config.toml
rope_fraction = 1.0
bias = "none"
init = "trunc"
init_std_up = 0.0508
schedule = "wsd"
decay_shape = "linear"
max_seq_len = 1024
max_steps = 5013
dataset = "wikipedia_en"
Each number is 50 + 12 x the weight over its row's rms, rounded and kept within 0 to 99. Layers, rows and columns count from 0. The size before them is the row's rms in percent of the matrix's.

# layer 11 attention key, 64x64, rms 0.222, rows 43-63, columns 0-63
059:45 59 50 49 57 57 61 58 50 57 32 21 69 43 47 41 49 43 52 66 36 64 50 42 57 39 54 25 75 50 39 73 49 51 46 44 51 57 52 58 80 46 44 42 37 60 45 62 46 66 37 54 56 31 64 39 80 41 46 39 57 36 45 53
070:41 68 47 45 64 50 40 60 53 22 74 58 53 36 52 41 48 66 44 58 33 61 45 36 65 52 27 61 52 39 43 39 50 39 57 75 52 36 79 68 47 62 47 64 48 46 46 60 39 53 42 58 49 68 31 52 61 46 47 65 41 31 40 44
067:36 34 57 55 42 45 58 38 47 59 47 37 35 63 43 35 48 45 56 39 66 51 43 39 36 60 62 77 37 66 46 44 31 47 23 32 42 65 19 31 60 48 41 41 49 48 52 59 43 63 52 44 56 45 63 57 44 46 47 44 46 82 47 42
072:55 38 51 58 57 62 67 51 46 73 38 33 70 45 40 51 44 56 56 26 54 60 42 60 37 48 52 24 55 48 45 58 30 58 25 36 33 60 27 23 54 48 49 31 64 36 61 58 40 44 59 55 56 36 50 47 43 52 62 44 40 68 54 55
100:42 73 43 55 34 39 52 31 40 57 48 54 68 53 49 31 62 31 49 34 63 52 54 49 37 50 72 58 39 57 52 73 49 53 58 52 49 48 37 50 47 26 52 60 58 66 36 39 62 70 64 45 44 51 76 63 63 34 45 51 68 50 71 39
083:52 39 48 57 57 50 64 38 48 80 45 52 58 62 32 42 40 56 45 27 56 68 64 70 53 43 52 33 45 34 45 75 24 54 36 51 51 32 38 50 49 59 55 34 77 41 53 66 44 68 52 39 50 47 48 70 42 46 45 64 61 46 60 53
099:56 35 47 36 74 49 38 58 57 60 51 57 47 52 41 67 48 67 64 61 43 44 42 45 75 61 43 69 42 37 53 34 46 45 42 51 42 47 33 52 48 66 44 25 66 33 81 52 33 39 45 46 66 52 38 49 42 61 52 47 23 62 48 40
104:44 58 53 51 63 55 36 55 64 51 51 61 47 57 70 53 39 45 62 62 47 61 25 32 49 56 49 58 59 43 32 54 31 65 66 45 49 16 63 78 51 41 41 42 53 61 56 24 69 57 36 42 50 59 53 43 50 30 40 47 65 39 60 44
107:51 45 65 39 34 34 49 44 67 25 47 25 41 55 52 55 62 55 38 62 35 40 44 38 47 48 65 58 53 63 62 44 63 41 29 48 57 57 42 27 53 43 63 70 40 25 46 59 55 69 59 66 53 24 53 65 45 51 53 51 70 53 42 52
120:80 45 44 63 41 59 61 53 70 47 44 45 39 67 75 67 58 45 35 50 47 55 62 54 40 47 54 48 53 73 40 38 38 43 45 32 31 53 47 24 56 53 38 56 26 51 39 47 47 58 49 72 48 57 38 34 32 64 63 60 37 60 51 51
098:50 44 54 24 49 42 30 47 44 58 33 40 63 54 44 51 51 51 64 45 69 36 61 45 53 59 55 58 62 45 59 36 52 60 60 46 60 60 39 50 29 32 54 34 51 35 48 46 45 36 49 30 59 31 45 37 60 74 58 38 42 85 41 70
127:43 30 70 51 28 58 73 63 42 34 59 55 31 44 46 69 39 75 68 54 60 66 34 18 54 38 66 64 46 48 53 58 46 45 43 60 31 39 49 36 37 60 53 47 49 45 32 39 48 58 60 45 57 61 41 51 50 45 44 54 56 60 62 50
128:41 52 29 37 47 50 51 36 40 60 63 84 16 56 46 48 54 28 30 58 54 56 61 55 53 33 55 54 44 32 42 46 50 51 63 68 42 31 49 46 46 37 55 32 45 49 49 53 67 76 37 33 53 66 47 57 61 52 40 48 40 53 48 47
133:50 63 55 57 38 46 31 57 50 37 33 44 43 51 52 75 37 50 72 31 49 59 48 36 52 36 38 54 45 36 25 61 47 42 64 44 51 54 50 50 64 40 66 51 51 63 50 71 41 51 28 67 54 34 33 57 54 65 38 34 63 59 40 75
133:41 56 48 52 61 48 58 49 58 55 50 63 77 52 50 72 62 50 56 51 69 59 60 55 60 26 33 42 50 29 48 58 38 60 69 58 44 69 65 46 40 35 47 43 37 30 48 31 74 52 68 47 30 30 45 64 40 35 46 50 48 43 61 57
125:54 37 48 57 63 52 33 53 22 50 42 21 32 57 32 55 60 46 26 38 49 57 55 45 61 59 55 34 72 47 58 70 55 61 55 43 60 49 56 47 61 33 57 48 39 69 52 61 47 53 51 25 54 48 30 30 50 36 44 65 61 62 56 43
139:47 28 63 56 31 37 37 71 29 46 71 58 56 51 47 46 59 51 57 66 44 73 50 72 65 63 48 35 57 52 52 48 40 75 39 51 45 75 52 44 69 39 40 51 57 77 43 42 59 59 29 40 59 38 45 56 55 56 52 48 63 51 48 48
138:44 48 44 53 59 55 29 51 69 76 29 38 49 64 36 48 39 58 40 62 62 59 38 47 41 55 58 47 44 47 60 34 59 34 37 46 48 73 64 56 51 38 62 43 49 53 14 43 72 59 41 56 54 61 44 54 38 54 19 48 42 50 57 53
122:60 69 72 60 31 47 36 37 23 59 37 53 45 50 54 60 50 60 50 53 48 71 42 71 43 54 39 43 60 49 41 54 41 58 26 56 49 40 28 52 54 49 70 70 45 18 47 46 53 59 57 54 52 51 54 47 33 45 50 45 34 27 41 38
137:65 79 60 73 54 30 49 35 38 54 45 48 49 57 45 61 53 40 55 44 40 45 12 52 54 71 50 59 52 46 49 44 59 47 72 63 59 37 68 48 32 53 47 41 58 44 42 35 69 51 55 41 49 40 54 40 55 33 56 43 51 71 47 72
129:79 52 49 37 31 43 56 35 48 57 57 62 59 48 49 55 37 33 48 26 34 48 44 38 60 52 53 47 36 54 44 60 59 62 51 59 56 42 63 57 38 56 45 36 53 56 52 43 57 41 35 55 55 42 42 70 63 53 38 58 35 40 99 60